{
  "num_hidden_layers": 11,
  "hidden_size": 512,
  "num_attention_heads": 4,
  "num_key_value_heads": 4,
  "head_dim": 128,
  "intermediate_size": 1728,
  "vocab_size": 32000,
  "hidden_act": "swiglu",
  "norm": "rmsnorm",
  "norm_place": "pre",
  "norm_eps": 1e-05,
  "positions": "rope",
  "rope_theta": 1000000.0,
  "rope_fraction": 1.0,
  "qk_norm": false,
  "attn_scale": 0.0884,
  "bias": "none",
  "tie_word_embeddings": false,
  "parallel_block": true,
  "init": "normal",
  "init_std_qkv": 0.0302,
  "init_std_o": 0.0376,
  "init_std_up": 0.0433,
  "init_std_down": 0.0433,
  "optimizer": "muon_variant",
  "learning_rate": 0.012,
  "beta1": 0.95,
  "weight_decay": 0.0,
  "lr_head": 0.00632,
  "max_grad_norm": 0.5,
  "warmup_steps": 200,
  "schedule": "wsd",
  "decay_fraction": 1.0,
  "decay_shape": "square",
  "final_lr_fraction": 0.1,
  "batch_tokens": 131072,
  "max_seq_len": 1024,
  "doc_mask": true,
  "train_tokens": 456900000,
  "max_steps": 3486,
  "dataset": "wikipedia_en"
}
Each number is 500 + 50 x the weight over the matrix's rms, rounded and kept within 0 to 999. Layers, rows and columns count from 0. Numbers have three digits each.

# v: layer 4 attention value, 512x512, rms 0.0301, rows 222-232, columns 128-255
# o: layer 4 attention output (transposed), 512x512, rms 0.0376, rows 222-231, columns 128-255
v222:495440441468508514550433472529467524468488489531600483470482533491509489523553484530549485468489425475496439569513567419532415540474559486472487570551524407534509532534555502549443451511576470436611551472492472526521563497519502474438434478525529495551380607492499483500514596539471473536442463573459479514512532521448506525518528608518477530535529429587470459516459447524520478601475
o222:521450539534475572534534540532484514565507548450508449531457477468491494422526440467548463503539460488456476511465485505515495587526481477511483531464474521477500478457513521454532513546517503447480550489529425545527421453485506460535564550452415503509479455548501527470615460420490557522537496545501455578503469562537563524564554551515558584486546526438534455428458476482533502494553
v223:433535529461471422471520542557483467449471477490496436522534452467517513468518454539678495569518515545547513534491492468533492504467396494457454530518484427624532545519460528468523455487585491552598432499468516455486531497475494477466557529521491505556378464480495540509507506510482483564462501507576556443415467566514466583514502566516460463457456534482553498518513574586483483539425
o223:499447578543537556358500551554498499410448539485536576518437469468483507534470515419519554434491446380433551500472529479504532506563503514517564567494479484526446531564496484488571516419475475549482504563488491592391493588564488567475432615487502412533562498516609546540542519510511450415513555472510442422542457460482547520553511565452514522472511435557529500510473572575592395522400
v224:531516540481514441523630435454509502544494527497475492492503575491428528517479448481525522502547503456585599535507517517570492460439582454527405524506479507533555503526454486498527530564504381640507464472457519532484489521533529575498493464529509465454469449493470444584549466486519468450565505562433514469525495501533528473601507520484439498504521490510458431493542502582529516507491
o224:463401446440483462479464551517531429537603530478522416499497493503491601460512499507538395490502405469509486477497482524517472513462461434397538538518516484463507527464473588460488446479533490453495500438513483540498482548547421504418545497549535487483528494498412466536502510516479551529507481568491519475533492383456546476492501550480528561589450491516522479445545512472516482503492
v225:450529535421488455462497441481495480573562516534506506475538507589518611419471467536442565668531471606448587473465446530485503498484532531513509540586532554521530549440412466511427548517567489531576470545485405512514486417547452477521532563487446482560452584496451502506471462501573438439479511546531439493558521447520607560437426518459481439506482499487581438550482506497486539579578
o225:542532522486471578471518494494547477508574499530531562577463442515445407568560613385575474484479467509527480569474457495610571434517505518432570507570470429449481516508457487465545571430463497446615479588528532495496514463424488430539500479530524453546507442559490559551567430451512515439490483525538502536463518548607488524563436532528448575542517451519519515583470487509458503506585
v226:571572569427645454483441503415583475517478507517505566546517522540436602536568493483473511556447430569481599582434489513444565447501487506444514497450414440535573507494533485502467506499499454493532495493547526484467544437486502443473482448602464459533497595405521573484584619419499482519492581418488487497499451494393542515473493496486500576489443502529473464450437570525401507491506
o226:520464401435476549557471488486521599528539510472522516536525485578502437576535531564559537565380457454425442502515560537499519510488471528574517502515418452473455507584549454558449452473468513499465522495477488528479554598547601519492557558440489479498464403542480566477530489509471537409478506437468528551430520531578517508424469541515492447469540585491437441501508408474451523659593
v227:512522546404449550496572423536524484542418475546517530445532362490518426436517566497452577578552541524494538441489482513399494487397491542512544520563451497477481508504458443535511539458454589495388588520523554479439455478478540436504457495516490468518609537439511526528548576506570501524511514476526437534587438608548467513507529369555513473512502440584521419550502493481561537511548
o227:582571467506485453490518456482373399415512472370556421528465551596547508542473489539428488464508485531557447592554463453530497457436566495490465524453564449554475460424608405472500554528393461503487485540455575495423511523547566545513456543480454547561592452481486468526495563591548504463467438464470429514418522466415521446499413464442522502442568512544482577443540504546413512488537
v228:516514570477505426510492504451512565540523437467479481401467554530451483562571514563525518456506514408567446478477523472466399479551554390480407573473539502488467410481445490543531500526553575456485482457511493438560435540460499533523514540443592424477543438460526495517483423486483545538495543467457535493525506498491533508492505506507562537510484539501468515490506583493430506480470
o228:503429529498497485570489455486457437521550483503486574511511448530515525493504513551492564469506495465444465487407503535518460461529451495436483427570407463494382547457518553562511537519560498536525515520458484566536542438478438470468557506566504517572538541482577519449463513517491439478468567525478553453509457457481397476470524519526516472505550544499483531549561514467546571456492
v229:553512564407373589488508460507608500426519496507543485591457502479482520581422517449499602557462464460468462446507471504485536557506578457482448464524559537533452464460530404481495543507534543524390479580498482519407499429505447524556379481519497463515437534563549528429466472544546504580429500468589402469510555566501389533413534522460549449613549468515624508608518535518429489446494
o229:515495494374546520557548436441482449478469507520448492503573564485479439498475475416493471478545412527480415514497466474537495424527421586428470454446585572507389379393563450563418432569463454478410482443556483509560494520493517503493538428548486506490606437468532440459494476586534528427493488517458482494494494399512441590531393486416473582517531526498516517502548540627474408508495
v230:400537533505500514509478499450574514567490550469521489525530507474550504442479429446498475593551529520474495378437520557618494500461497337488529485540518530504500473436490569580465473505490495422465532514580550570522538512502483523473528395584539504417555438496561553429490506480483480463471502461527524476517469563431463541460511516462466493597601513493594521529409537452553564470455
o230:479498560396551452540487467495433619490528464553492500522574527497516439540472499448492556440432491519430546503415486528523509360529532420573587511467529449511496491472554542533441584506540473409547472473551523508511531416537496477409433506548494531582560518453572467432558584599516544423450451462487452500520593436539483490486462498416533594486556468532462518548539455534492510497470
v231:471466350501461458504451462537412521535440444492493417518524491454550482428573569539609447514497546515444590565503588498475525413561399626539522498485432526482562563407501621399408538423493467414421525502467480501500464486417408489535541480409500526514487461438433476513474640493518444603543478470464498483589450439490504475585527554551501510439527548536502652596527578469533516519392
o231:559573507533402510481517579444495566529498444521498582489522418463493570537490407490425467446531488520594431480606539425545437545472561553508443490576527563524549543565437478548526574542572585593527419526489505457408491574477503466548463489481507430562493573468446596619541513531445446487550470453610469474503520543452653500531490582520534508466513464437471508447515567543471462524494
v232:507472534515449481439490535523505566457470578531564551496492506417439480497529415553609587412499523453493437461492528492610395478602512477509419567571371478454544530486399397533435391531576493456423582447436547525523629472481386494465500475507492502491392488520420502473565373395404525518559529548482417564480522481434527512406517486462516469533453529400446495463467501567471439433511